Each number is 500 + 40 x the weight over the matrix's rms, rounded and kept within 0 to 999. Layers, rows and columns count from 0. Numbers have three digits each.

# layer 5 MLP up, 896x224, rms 0.117, rows 737-799, columns 0-111
522517489501453415513516438500541543538470604524500470509433469520510535442526553465475478420540537491485470549508486510473380514476456468444517481532466495479549566526501546551454501484522511578452484498558488476467448527496511554504563474539531475511458449568519429487567485593561523441487453482448520548520482484419555462480503477525
499506512553479498470513452513467548523533427505506477435478495546518536521512495494507472501512512522530459527425564458458510481575556490503500463487538539470442541546479416488497467494493502523550480492513534499574489473551479473498497574446515549532489488532533454496499457526476491507511517551427497457457464536496496526437520425525
511495545546470517460570487428548469447521507570502602530509530468563489524434431496470543548514500433488499485481517515469457533483479452552534556529514556438468498452473451511534511455494537528537520460563483470511501537499545509553520522519494471418485511483493525525474436541444519539574523528462495522459417565477517550503554489524
494554508510523489557494485529509516484506441431515501473481540553432512559467473557470501463519530423462431532499436515554547520504509503494476479545472533485506501513540542471468499514548543507550566507436508492530507504475515429484542521573423557554561524520475527421495497519563435488465472487483491533476541462444430477466501474509
471505470464529477467558523536509484545458508507497517546532557550567555453397548540496560449565490553494478526567419524560551472494541491522490522424477454434495478526560523421523416524541541510493491526481577544434446469509461493423469509478504455501471484523545496530481484516553461522509387539452553477528533506506492529483484561469
527475469464494526512529513523484464543559514454501571536543642550495599487543466474515522486562529591476495449526517485432528543519535423543467436460518502508505494434465529492447471497501587514513489506477523474426463485506479478586587501432561458493496502502533468495547541495554474467570531452500480457484478500577496467416436409509
560545530466484488512573553477494585435483415506476493532526469496487528538459459490430510510510432580566438422498468473498540488407534500496499427563518528488539518445552439468489444381496539555528507557493494536481490484539541571577437523503490526548487538465459521442453490620542463417565531428462438529525460505501588470497512535422
481476506564517546514468557484494459541546489466525530481488437525456501462498587526508431537494573490523494463491543501476450499513577488489569433464469466496490505486429436480517500484523470455536536418510600455439532577490498501527474545559513455430515465524484466512468538459564519494559552500481566490548546482520521493475514497487
483544451522526435464466508508451544491472468500489461600482466492514488501477473506455538409517495533515500420475499470415549514514519526428542504588484502557505538496507523439512445440507495521479507538481538511504516537520507477506431475551489467464496495498580437434515485546474562498525453500475524537444512529497544484543449504512
562530466438495475507507477459423502523497493501465426532433424529570479539460513529486502496482478501467487449487485426508464485440460560398498527592496514530520497508482567490513438444522531485464450504578436525566499434560474523463467541506512458426464507538522545536506460489471510514486542475428547496459489489548529562546508475471
513482580502472540456627445407498506534564464423403591473484643591515629494465452596422522496484548595493530481417562522554448613492522529569521420426478591511482483380529528426524429497475543462488534528507474549335550469480602579454522468440606431390572495471509419522485541424542513523564512519521429553515474500495527525484567486501
540475510496482548522545431436491465482534456563499501491501439563460498551508483443480529462498482507575489473449500503465411533457519489510411547525528515549468498535543537498598458436448501473538537506558445460532521524569465523540596477463498466503513494373600557452488466424431449556503541442567539584495551503533513477469435480404
385521494489429442508524579480508502506513483479518570511476513483486542540456505504439536472547492448527448513551464531506446553613487446472427495506462538471539448539477446514478454552538489563595535514430533479494528499476478511494512458540496524475467507414488541455409541500534498498429483531505552500496561514563478441522540499487
478582506469489534461497551511495536477497496526518430494493467520541487456448510491524464506550485547523482495537493487549517492477555517514506484517511475526464482544535533525497481499499484535540501457471512555546461531496477504480513489511546558541591563471540481431541489561517545469411511549472487445496497535531456435545522509471
439522462522504581489523478494532432380606506563516603452532510506515538486534412523456414509461515502466508535494512464448512466471525451490534462385521572441545530428509586554504477486553467497517509449447515500469591586529537571533598450485576464529568473575506501535501559447501479490456449422601511521525445595520441464478450542497
452537518472521488499541458491509464535529472502502487504519401547496503529564546513476466547498457535508477461488529551507544551478497457476484467530527487604494458468494445534503536483481538567480490519542514509504466452472448510442510545495535411448508491477508570521507477493597488515566448457477526534558516448544512519491489430507
452513519530457498499416482504462459461520525600470416447500559532428472517537538562460565519545498479540550564494473495533490451548606480577567545422431490486466611456492512511550496552522533503452477537549434524582501426516526527539541544483551552440532532481540464517481484548546562437532449554523441548470534531523526526528543476545
476483505458377480510514520529448525410577543525486475595458526508483461456492557468454521440477479543499510536473493479480490484437491574494507440490520500468559556525457583514499467508477594487535455474471494536590533500528531457508505548500425537421426554603523576507534547535474468434586531517492498478512535418449417471445467468528
462529525478499462531516454454490531474514509488501460533476515509477554527508475528503472502533504568486477479459480479528535550535464438527560449535510488501525462501493467476530547471487492513527496453537505503469525443583547483491504469520563461506514504524489497528513477443442512491490485481429452539535470465524530531494508528502
456577549565496465518528492483485507484546552478468488509457442481446578501479480504512491493537492489561452492519466527511503483464485461464501505504525561473474473493483533432466537447507520546536512585461521514497537424478458508493428541495435575515511536418580504517507412572552469435485509489516476484491498492490490493371496541461
493498494564525586515458534503474479470476491483498476512459526399464516512487480478470466471439488527476539492496543504488498489500517524484530518522494473457501494514480543482519535529457475500468475569465575462437524541513498557494505547538514471489471511501536571534516504467498479460579468515487474552608498492479498469412533570548
479499510463503459482522430554479464519480476466509532486496523548477505459496459500471467491546453464470479536502483497496472511494521470538503525469500499546421566525522463492476494516504464502425493520545512498512534540530507569443554474518489498486427471464469462503522515481479555508473493512439479417484464450480567482464591462510
503530532491438490464547526441465542501533490545446548477528487491563540578541450518481491534491447430604410494472457552512541471490434460486421465549549532455540468470543472525523495477490411563455581486415470522426429458523602490550420496512513543555453539418548506480407521360540516516542421504477510452493487516416444428420494424534
434397564446481508427414430510489525551543491598495473447450425480442489510476521482461502562490474569487497533513554489497486517502533488552578521423557476480504538471466498426531502532510500520528535546477514502505482578514482449590518538506557541401540508465460461433500537536532530417493535451532483545486520523511487550491569494535
495527482504418418483497511417540490527555485525436570549555522549484479496480471478448527456540472562515475504540523496423539476500538475480488494515419518529509517577543519557508524567500504478484493551585457548536481554554522529483518470463520518480506507451527549439552460538459492535546569541575488480517557500487469500494459550468
506509583553518480491477501500478501502542526555574568537458572457482534531487552575472563466452514531560467521506468524546457510470539413499459516478553467489588515540491509481463563502486499549569533416511475453543569473503525454570483466530433478514419502469457476478571513452559458467539379427527496621488523444541505479455544518494
489500560407480421570534416579361465520573488524497501444498481552512460491515418556500481488516503527519503458451569559489542575538554470471522509544484505516488552470554478507591470432501508444435482482533535478431509477523488484506477476521551497447511499488529553484490453519492463468484501499519509454560494463494482520547506511454
563500528411502531517468516469505483556475484431574493518429510526533468488511570555493535494477559526540486439481507484518544479495476552508571434476524525536474512503486535564522480566563496424446497519481511577512478559520453409446478502529474484474504446472397490437559448548428503503567525499546562573519525524530471431574469541544
534491507525472517477580457528501536394453497497500481511459521529520450529504404472562457476492448533500545525522506502447528492536346504495492476454464582459489484533466442501428497492505431543503531586517513515415491454460445562478510511403518545522486468551466462462522542549621495517515482517504436559489452540527492498460540488498
557478465487453482509512565418492511480503488530495546433482493463541501478534581482483531522536533448524459522529489459498395522523492489601485541478521470469539508471532472451507504458538470515627458499463502533507490462545465523479501514471481546580525551476426453462496536506487545483427563496527409498491499452469450525479532520499
498540481540443498488503511576445514536561492498539536523444460546514476473503496456477492485459502483465521561481503542467468490480480497465422415559512527423519457540533516528494488520512491550593426476495479464435498521466478514513481520528487480544488517494493499487538448481456400491519563533523499517488501545488483494529420470488
499522520451500400579503544554448450558462533450500483527529457541563475556512527552489537507509477457462595473534457433475518508526442523522507480516522475410454467500458538437515537503504499477500497443497422488430530494504510454530505494449476513545478485507523516477447454472463560545529493516510552480408521504481469466527522491469
495447425522503437469555460514536540586447431442512528519510471536493472526538588431476571436486452479486503522564563466468551528541505571517483524513533554514475489555542509441509495550499489525451466548506428481515443460432489483549517546578462479496529499495513486450547453482499513526462469552532492510508481541518560582557483518513
555540432497480459546560543552565528479478570473421487557427464507393532459532497487551480589510448483511543412518572489430421487406486465452480512578563528539530514464461555503488451580493502604479552562507554526519590493491500533488529532462429533484472544395535564539463556554478566493511461513479568580420502508493470492531470520514
496553523520493540445459485503532473514566499437507518477514462463440522544505610529445452514452468482523530482533581429507500498459459520451555474507460513486485452453439494492498475540592462536455491446464455492437572515498450470464517483531514502456562515601509492495509506489544512501555501489500510520439547531450458429501464501474
521494511494482478379509560460557488506565562552520494506524500492505449459485479476452506483449519556473495519471530558475528548535448542389499509547543489486467502516486504533524552566559498452515470473428540565481519554458555570491499392510550456490497517504576526475550385577489441483529496534526544517457534471510443487523516531471
549513461509489522515527468520571471513481494477585543537505503507468538586508495510521512487496441437509488526520407467479555504493505468538541384465553525442525447501490538498470500508525454520505537528481465463560455502441530493466487495549460487534505465492434518487546497490488488456449495547474507495504538539507521479466546463502
568428555472487526518576539502495479502513423522501516505457528507518545479505487454521437528525514513573435450576543543545516501512556519456494564458516447497504502578489514502451536480484447579432500524448487490489514505485472554521500523542477489543476535494503501489485519486562466514581411554495485504532536529503503492487474472531
568459529473490536505477498534512544498520548445517477508488453576473495566509518515521530560467470478487433500630518506505487504540507545482527543474474491494491533515487517525459486529463485503478434540458523499496493543514515474478504492509511467459569470491530480525518513485498503504555466480491504531486534511515537458491516517525
485515484488500460520489446551514513457510480502525485536488551489492442496471457543497521517488514390503495519484474421505604561472468577462479436555510571552524458600503511541466458535486457511568453500495529466450482495480514467510407472532509571501513480552487442467528500530464474472493512501459477480516523457538542499521522523485
544519446527419475459561449501549549480534528435463533483556540559461422436510482512539477399448540522488528498482488421484536512504415488534473500494508477465521492516459530575523613554491579502534544492539476501486520445499507520578496470472477568513472524525501509481495431423512487396482508475446465462518506481456495535494429526487
513572470507487517512450509566478521464473470417456445516480482499464440511512543510564491408534428554511529527475517465504509404539546532410485496529539522510440522510506537518522496482481530427515494402519399557523524464523449452489468501521501525495495532450522481519473508627403453451552444484471494423546487518467504489471555530473
469474486594485490524526508560458484469549514556472446516555519512510519488516512494440523480513539473467518493453428495449511504524437527542502536489485457422441545517504482436531519522510432425518507506535458451524518480470522504543466525463496527496490457501518462458493568461510490504540516516427477503464568513516582544427465545521
510476460532483546555507448507431550506483558535518532540466492570481514501486423473508523470530499492534561499542509496503568533560447476391496498467583519487476541504491500494541454469415455498492510548521497534479507536511502462602523451533512449531521506452459541564496556420426551539475507457533576490483536513497470477479486521494
459520467476489554539483499592548461471554556517481466490519482498428530506551501499487441564433592511553453558477485545522483481484449525455532437418512482416441492522482498561539484504451452457501466553528543506511537549482441497524487586496441552501521550520508471516537477427519471464488567474558512502568461537490442537511439434502
480460468503546465438521492523539478522448475506538502523536472526498414482460576477386520490493456532519445515530530513479505517558487531482517451538534471490461480486466439549459540501481487465495483540579449466490483422493519477580550448489466488543488514469472473525511451544513477512456472485501460558460507536483515519491534508551
493510533498521532522489557492458497467516495497473642490532500530512502551537438502489526479472545523473501553495469506488442515547526504518428519456441483432534540513511559471496494494494516544501489548499429457503370460493494492458487472568531487443484529520506440528555556502546472571554534531507470577384475573536530487503523471479
465510570574389460430569440495454523529487533495535482512455495472567544439483513518510568498437464474530450487553541463531486536538532550476530482505477532471491531483444504476493498526453505436459517425528490474518464518488516493454484447499552528427467523532466497501485591452530474454497578459495570455472499480426470489509446470572
478473482494480435560482522482479462426453484487517479600510499540511427481510514519542478505501504523461511526536593471547540476575485528507514522465466470459518475548416512552441533543512487446546543498448556539518539531517457488546466497529461448525466494439543525513518505473456455445537511475529460509557458423459481527461566537550
453544489512429575487518493478396512486489454470498451550482478422486483524513499470526532529530559533473489500543472505472514564516504440513556518560534457485462523540549578461544451471477559532485525541455514475532517542467479473575457558457546557482545498443480464478542515514556481440477475510543568606475504472541490480603458478520
488555420404451510558451422491572528520529466445499459502502450521521470613506545482557486554479546542517520516497521485438453496497452416506484469465469541518506518438500479372438539548462460558452484515511517475470537476505529483546477444434582518538417542506446461483548540503523471555520489508475508512442530547449522492530515396555
468528457444478529485397526502492529523506526589479519450575558444523474504479453503494466568466510456523532523417542549472539507479530506528492484490523437641506520427449452437527525462457545515520455636462532444529495532525538501449544551489566496520516481498497496605517503486555461422463493598504485486555522533487567483543535477492
529560492505480435544473446497493469491459531516455483454508494502519528441568468500461514485519490498469482445522488489541459463510464531503488462481492553523506432474533582447489477526518520487473459578534509500446471424542561521518543561534488498490495499484426493517527491477541414489544475430466468566484448493538488491476496492490
510553562509503406489538475540471517443456436509511504442454473503473504501524499511524518527540552525558540459470494457558586565515473520492477520574458506497600526550500517386471507547508460485460553514484423518518517488500522449522516485505521473533495483515522470578525487448554483525512505475519494478558505474488613457444518467462
528467518502622450500486455483448562465623493465565489592517514517573521543464479528555559475530508484559483547574454496537511567403545453529496498509443562488529434482470572544563513484494470503478562490468497493528475471427444493445500492467500509487532470496484496545450417532483552487501439478491528542480530515525529495480515498490
533522459488500536446547540546439516493476482450589438550462496443475488532470532520503496489491524509537439497522574496538444500487468447499527516533521503508472559534508514490526467497494541608494516463412477535515497507458520547505504497537510505511468524522584496442486425544463506440501438456489507591550459518478520443536517574464
484431493498490502432565535487504518497501533530475568464485446497424465601448497506522464515497483508473507512517517489517501506528527463540406458503515476504510511519502480520545465526510480521518522495451566517504494463505448507470499572456489457575414452574544507554471522505564506486481486424466533515526574459479582548459475505498
456550462560500526448436552495512552557472549490516429516497430588500490459479546521464532415467483417442542501444508523430495500435476439477522461494580571438489507511504483503593492530549490507518468442480524549541498413577503453535543480457561531469421525483489583456451463461444550451535456467468544461466477527567509482538471508536
563490580478427470498558483549534537437449512484538543431530467542524545504480447526479482513571456490493468532516456482482507460482464455570478524523419463505518444460448552536389503524460520486492445452514557469511431477508530515588480576512440487530550468468499519420568484509530488559524489481497505463513506462505585542532500551550
552483467476495448436475500505535497453470542495502476496483491516475543544512528554473491519491517540531484445566498498481510553531488419457491526484499468514444541545452548469560565478525496520531485481477520493537464416519412531469528510508459542466457484503490515552520520478470534535456474470456459468553525490470507465500510538588
489577496466486474531451505480536449570504483470463442543575433524500470439501601526481567543458522437528515453449567493512484440546429531464546508492559511545534471559502463549516536533502459500469505567491487430491501456515477445409525557473567447530445509558584505433449525489531532430489444479416613542499395482521393526559461542516
515474466540496455516494488479487435522475447481477549449514517486495449465561502586535463478594489414477480453456498490468565523522554428427519530537414543464428526534443510482498506492423505441502469521554456530480455467486473506509552478522510500489507568472543439581502531433525572521461514596477457496488472460474495501400535487477
497514501559531486475493560532436457515524477571492535550467489478533531567392515489466446506503492478474554535479576515511481495499562492504505460599474497465508506520527533542497468496487536542476478537473517528467511494499480500526420517529503497458504432488533578457523506574448484470506433505488516453573506507478476517457539440498
# layer 5 MLP down (transposed), 896x224, rms 0.13, rows 737-798, columns 0-111
452473527469507463533526459493481556511655474484537457460495512430551482489455468453587478396529518529492481484474479616521385497458458492457477485539534515481406511568588443544592433599480468560507473528478478503463497481437429523447527512562600498465536450593466487586478538512510511501458461562475468515521505495515507467537536552500
528480506483540523498505534501432459491470550564516474504467454506487530483467501561457540422532486440450496476480528490475475510458431483484534544590444525569530455477558523462442448485526522513453466565478525467444535513447533510499516501504500478466467569489499527482499447522504529494550481568604464470447469535516524446502549512510
512514421514510479518452466486462459554567514536501513574420540508487455497501500486480432518535495488444492493514465465489528488544521523428513449603524481479484521519514513507527506584477497461463471553523533559504532477518464490502481494561475525512444506488514458474448473511496516487516521461498466536464550498565471563488496524451
510516533503489470538451542498476478543477547477507511554492525515461491550558526470479452481501526528515464471467513538507534488494469545431486505530516489578507475494457573566510564473505472560484515499414536527411444467520445496531567483509483530478486487460522489431517474456507449518526553470562519509484518477481426483559508571521
505527513523454540470504470478517461505488475478507480489502477489451498517536477483498473510476552485527464467497483498498535511501457470485545485510507520503454453541485473517500509537506494476491495477507522488518562502477493493543512488527522496484458517553518508495483542484487486539510539480525485534469483515473464469517489505495
491499500582538552445509571428478502491499521513443489483511539544535463453504540423469509495516435521452479499507504480496410482497467566445469505509521574534487486553528578549566457435535464506510507505531461478431498600592466534485529441550498479472546500466437508560488433521442494478507533463461463498525478502505532460553529585529
467487559435578500520406424438562474576525442476531531531539469453554486455461513464603445500502414448486481579524442465529538483560561483512507449475462473408516367578531503533447467519551561500447454481606497539492456451524517552478494438448537549493542478530540518571506456547392547527544491492386408482586580484464466596459538510512
490484414498395553565527520531534527481490486517507473506448500522512431374437435498470477531458559565497487491562543506456497542466493509428535538440554574476556382431507463447489492588515496542498446468392539504562444477513468520471526480538484512500434471525502571441515460534490546477507575456536547458535523504519514527511535494515
543450498503467505494541517486532568540514468535499437468513505480507460495408512467425567535505587534487510531549469452520466480473487534468448456514481546498448467513564518585546485529472495544490466435467508490534514465553473535493525580487542515439565493441485550533483513582550466478499486480488522494513514543471517539485529478533
567508544453500492556489495493504492512469518476501496472501505476541456462464500473479578531490509523412426549563545510516513502496539490561531535591507542527541512502510421549511541503467520472472509532502472471547580533518524519531473546498517576528569525513533485515549513450543555516412348529521524517445498474523458538485480461580
467479587488505473421542534502468465527501491426441592484534453514477602473492491514432596487446456500420541558480440530578455543415489568580474514497617523499460471496525430547576429463518501478547497466581566500520527505449522596432555502422545542517502567453503488548512480540490437476585638507554485454502429524494521486480480551406
474509530574565499472509602446587543521536495571490513452584512514582535460514454516492434579579483482522490526568438532514481438544439459530496485465482507494586482501529428477510464482536512467548490500430466505501368467421485566522557489466533490520569437500483475429474535544493530415482562474484424472547468481535553518576537521496
472534512495480565559472425519511489540575495489616573481510396558532521504556498508492537474467445503523519529492544494503417501453484502464474546473463484560528610428472467429525466533509529484511486577445493406564522498445526570530474490490521596472530551456474509434469560548493522477477420526506507585499465453529497448522536481415
519522483508522524478547497521502495482447470466503491455519428542486456509482450498509469494464507520509471525513520485490483429462473493496554508523522500508518489452481505506504544510516454438481512481485528497473522519498508461556478499509456466479484462563512518511501490487520461540507524485489495521527505546514439500492501494546
407515472491511503442417601436430611451436403507469568497470560545463481494590456388557410514552508479368529426466585505467539477478558524486569457442509600466468565431504556451556474530458516532531526522501481420403510567520487598519441432481477532539626523451497533488540558558545546508558449580534497546473467509528357532501455450472
488478494526516498517527481480475443469541542517537527530516499510536521524474484542587492458486521501524591424505453520557488482465516460539536475564445569518500495529512513506558482480456458424493494488530530442545467526472518582526486475498444486489494544440550486487516468474464469518501556504493508520567523488492543531435496480517
443486556545590485606462366569474465503484508446557358487473518462388545477491506595533467524465474533448473586450502523509507499507520535451535581486474499527554636471519508493483463510554464474524426525450467581506484499554524520499540627339553479485456514438530454486599461536478600492484478460549448549393551532522484530523422430542
517486498487471449471474532483575516512521387543497477444492454522500532507442487542521470513477452504438557497504469514512499474499481488475420486519489538502489517464412419606531457481511536495446563440525469522403491550536554483519567436536491483473493450466532479520547536507495533490549491444522476557427548562474418537553517520480
547491514518436532550487533552495463490466486436503513510465526410458516457483500493446495532461537443456472511519530502481539438529458503467476494553502484464495545450465500507525490534529502450528469491468512482536470517486465430442493522514471514427468448444476487466483499510509518529484465540515503443480513421474500513473459422490
521519512494475433414459506529538485479469499466453527495483458449493496465558524601525529392467475462500490453514554499440489494560468503617484464429500416570499486506536423459545485524563511479433491503426551498500500629559501527509506443502528527475542535555484499443524542484545484589476495484520483460508466507463488538478549530571
510514530449474475510509449522485526546488548544528535468474445562518555435488526540540544464492453516473486528448436514491470494503493529469495455462468533474565509542548550503559456531554539518524521464550453521485448498476491463477565469505504500482513532443513470425559478468536520463474601516519487481423512552497506549586478507510
451461500454471521506549506496539512464503515558551597545464522518482450506447569515510544468499530583492537447559523486497561496495451546465522479568487382501536465571530516553547483500512509538533515508452476460473511568469480492536454523473433508584564478556502503534475475458501433489470537462506539481557487554520505448552537529491
492574627486463435473435490457523522452503449471449370530437545501406527490462486531475504516524475568571466570534482533524557466513430485527471484548468518471439537578608518457491578482492491508545376488417554470459471529462562516534528540386555507481534573515485457460478454395564510474584446508517587447482409549525557451527448385481
484487478437585534552459548555477378489488587551474511490533429520533527604508418530497515466578462535492469523449519436506477467527516489451478499418497450546535433415479509494506475580539474486556494547508502499531518468491473544475516484501487496424509450527440459483466548464506460454524531413436454471555514538435508490370509596469
534476526579587489452478566515448481552522466522484504487487538467523552480485483478493512519478514456477509577448488575562427558581522494559577420498499558563524461548520531580589506510482521532506497494442531491486459555388495475406490519564498428479527498527528504526507431471526478493488558543413503482534466471528599502480455528554
451483511508453527577492515488568519450474435433539521534439480408473432540512497487495426501458502473458481547585543458479452537475427539488497516491510481539465570440499450462485532490492522527441457515417522531502447559498510561425540509456495423529442464485550451455483538535453556523479400494458447482544478480472474489468516379667
545480490532531485474455532535507482497551508405460460508539569572526460491515541597525468499477501462566477580520493459483568473493475446483502525540497456452537546531531522629581456507509498432481554511492504542388502475534446496532461457566489485493499477468549470501518537504543562498535521467498485510464505505570538423507440484515
579518522493559470522549524563474568533512523477393486572464576528464556466532505498487582431544480440508518503555517465532508555486402516505517426502437512474508534449530487529542444524523484469496430483495510501559464458516468575449537484499516490467478540470519528513492464548545551471463562492442506551531459496480460510423468493499
480501508561483425466539461529530466488394487478433474505545425460568563524519514562478487465540500473498463522509498569491543486506599517514528486468470553551503501477522486503533484529563479451558516554550500460609467458523466506461471509537394469532498529486473516460530516488444476462515547466508491467461475495466463584587500462524
519496493510490508512474462500514446533473474468544512518546494491512501505518480511473485494501505481536490498528481515507503484485482470500514494490454489518505496518485524497481512491528473508464537454510525532506504544467494483513517482544470499488474491511494480520504470489472526515466538491518513506471502530481494529531477504529
489450522484545563459530525487553469503485532486495418501593537474489502588479506510553470539549468459436475499508512447490487542487515517523544519454460467530432539456501484462481520500469451526444549515507537553529487441512515532518482442522497465493469487479477511519460487557536570545457420501527527452511452458492482485440489508493
511536490458501547490479566503423509437477531438537439576447448523501481558454524500481467534541548485554511514477500564470411470503460504486487470451442503537511519481494565482549472502587539479504549514442492490491532542528488529442526455508413498547475504517511496487503476516539493450514603501426493489478421542507567569537440545519
528481404487540467483473517535430478568569517550515507551442491413446507489536492480590410477475560465532496590481492522453552516535478410473538442533509534450522492516477519522537519455468527491481441521522573569473527533511489476519400475465549502440474462486547507475428551552490493466485508491473381526490534540435541443525494541512
520426391596604517510468489483545548531553539502447530439521503521575476533548499520435525468571542477475407582454540463475679554555495449581469478402530484483506432493485481521554542565485528460495505533504493487461546520531491542450437469501459514504530519475482471438549491521517482501511549534439454461528514528483582531376439471547
499492509484487483518509498538532518481469501495558511443531561488552512473466490526475517524424430492544454456514547469490512467481495500487445492545511589456516548473465499554547515486488512507467560463523465495512427487450447521508424553458419508489523463430474447572447466430455452534460508450464478481512443521521561555514469455519
566514477497488521503407495550573521476509531547561485552454575520593404503584513493545491553449431604475429427474594530529551474438554433430475566494551514545467478448453418516547494503518492522478495512484443604477451434560473465420499505523452547446543483547548492501477479496501535566482551534536537517447408455466527472548525508468
488445501500553486488553430490461490459458475526509438419471530572539422487491505492481603454532508508536545511487556518464494484480507494499429546470476548532452518479509505502524498462525469440527472515460532481465515457521459516459493519474412579489487499447537431498479450459513550465486456490494509481468419445470560531564545418522
492511519504495487494477517509509488530532508531546493583492559542482510478556459484520481494471503523544475518475496493500497491508472457447536517474485490520454505520505527466546520521494507482457481491501504473549484520487536474571472468526486510525432515525501505459490471516508520514499529483445486523470540485471519548478492447505
493506532479524498564478422500525553488569511457475477454472476502518522507465511415497523448480507444472532562515521551465464496471478524503482473466494485532470535464536542494496439544469509513524502448467550468455483486488499536541487469513514560522531500464511586543548515453559539443454436531507571527480488461524466475558509486452
526493451479514539497519454478492527521493475495540494512547539506506491493551507502480466500444488510522424505554500518473517451531464486492517489528449513524523510539459507449530527548486483449496518468461580542495520517478497473462519509483482488497506502524504471513534472467489524517520533521434450540522486543469481511498485512483
459503562430435562431487465495515468456417472550526496598510486577398485520492506521522645575474440419468397522556556448477470459480501554412438519541526507467479509506557486538456534521465519546499521525515505463464529490460519491531462492495545557491422595419467463537531485459527450549486480486533469442512532531484545503555488544471
492407507506530455500534450435468511542479527550558490546478494470513547477463513472432446493457526510420464455498469558468501553443426486570529525467495486487531476561496476485487464484528473537433462547526577433467492490526529566447492453472436454480516487505510498452501450443493539497415515532470501493434454483522511507486460481566
452516440439445442509445552491478521577487500515479452475490486485489479512504531546554515464550420512507543625472443522529439490526498471551460457441468471477531526462484516549537529534489487494444470521553517442526522486486506486428584568535542553524450484476478432457519411464519554486484510476514553527479513511535531589511420531552
411516520487555497545561531509505493522556529460578503548485490487430462498472525475510489431596509494490522531464462535509496439494453500437446493472453482560470547544474547494410533521506623481470494495541576443551530426519479500566492455474531467426541468538483543476490459511469525474531565467535490466403518486577492444526582480541
539537487505533493437485558518499502470427406444589492522550499474402521476509507592501445489471511570524492453493550484521437505477451429504549524455458487545526484581490501537423550611569546506506459489459509521536485464500558498432477563416466520416610430451432469499498476518506514567541406464543527406478481547579442530536491532480
514468457469496468505475468426420507490510567507559430505434467545490438573473525527554455452515569499562458533438517557502499371435498482512476479519530550496517490470489552480404551441535479477519479512528559558373508446518542510494429515477471524492582433560497520489492491519505471468490493477524510515496574465492430507510486425535
492522497425523493493460513477492474492431536466422570546501555490541537492593472542579487438552539530413409433480530508493546509415470501559528482434501485432472540465496526517519485483469460531519546501567567516520511439563577484508403486486462457446528481497467456465538457502445565511510488582428532532501518488470450529441487514570
485488558555557490536497510496493525552491506489502486491560499465455485508503395574517453589503520421465477517496546534505543492466514456504476568449455525437550451448517485479436467548510466580480538580466497534556566477501535496584522540536531433520503470466437559480492466558473464493439439557478419501502467536478505493462474488451
559569486440487509456488490536460527508493509484481480567477517475545535452482511462572514479531499464444489437453456480500523436551481499581516550549497531545499502511518541510553433520489516543479509473517559508563490547480459564476552418497510519474546457553466536441514502487486489507589502542495432492516569508503473466497510468478
473535564482427458456573503497467481585490538526415518547458508451391505522493497461418462469480436481452559495551479555497483489515509500504474453574495453513510417511538556510483549494485521499551553494440538553581541549458477556433484527472527503484523553503469453516456550485508490558515491529456526521388457400470475487534507502443
488484438506495503519520551503514482467471474556457534448515473460534532557516492524460460481535478518531457500501474517476502469468519505592495426448463511492477460423471476482508467467522528465481559494444536507540469533455463581488471478510436489483530477530441555528475474481416533525599490489496494454479487486398606521434555607500
517516471493511492513521472516489470500490496483503481490560517513471476497558460540486515511472496486554486510539478539528539497503494477529535484510487555552490488492514494498482522517522476497500531495526560541484491539497533490519520510500508519528490484543495518545506482502498521528489569492485473497496515545479494507542492530519
499477543461538505533527555462468571585537514523519577508496448492534510485484523480451496508466525503497465489534471508498484458493495484561474498564522452419528462422545459519538465506528528429459481453489533442475439497544480509569516510461539483498504531553548475515482485482533464448483497544450476499526465482538527527490466549543
468435518437469532437493512513518535529499557555555470476505554456464450421477506490481546570522496521480588499500480516467591531498474502526558505593541481452513517544479582448491455455458482557478536531377480505464519522511451543495486516526469456512514487457480462480529466469540463510511489515511517477433524464516494435547551526504
488502419494502517535487434527496526523537525500505432426502520478494397469468483468575497550527518545426486550509501531421501485550550472567434580489556566513491532516461563479498494477528445423430491468468595587533455437610552483486467445549472516521522537495519518486506474459506521505486454591481510570474499535543583577549499544541
446529562484528448527445507494383424537501502450512566480539477506521431554534546557503482459553535496430442582588516512501432539501463497532564453544515545505460525453522452477528520501470552486484471549520554448470506501502528531503516520464541523495492419453487523493454455535484404483439502499500501535573512537484479536503483513495
507518521475520494503513500459527456549461481492538520499473489496503517518546476510456501472483507494508469487500482471506558506471472476495519494472522519527474480498490502477454455498552478474455519488506560489491523475511514496508517481495499476522447483509479518463473500484531483559524526477524456504469517516514508507496504497510
491503547542559471459504496487470525487501397501486483407492502516483519545538496480519498524532487598502500464521467450486533578546531502426511516467493514599479550481485506454531514427481520450495494525537510521465439460548518486521470473517381565524464470526483474499540568517387559476555479496495504563488506559572436505537498491520
430552542439492526497500465517445517446494472495490538530473463487471512457453508589465538514505474499514492486477534437518498492432547492504531519552447415532583579504512468502453408512497492565435485480495535538515425524546474526495534486489472562517484487522449426488536480446457450464574479449520547499519497514534488544544539526480
490480429478461481562510486470530511429522496511505481495525471474478522448535509512472534534514490464495486501543501504532510493420574555526496461578516580487491529457482521482572472515493556571504495486550528480502575427507521553447525493525494552484478492538510536472440473470462545498465566576450457458512462521514494463503455455498
558450456567528480469533497531521533485442576493488459459567497480578493448454492536427506497508472443448462450518542532529509477442465482468517464541516495513460434475529498511581516506479441507589479467581575500548483458519472500500556544414495528552548467503516571615495502551474464510493592503456572456541436486514485489529553535493
483533476488462505479529470483489507524436513528528513571501446492523574466505572516458478544488515561550466457465494455566464487537527564538463450531503502514517472547530554447489523494517479542578499497461475434484516527542529492476477491457510506523462522465469594468512501443448507477541567465545544466440434504505455476553561463420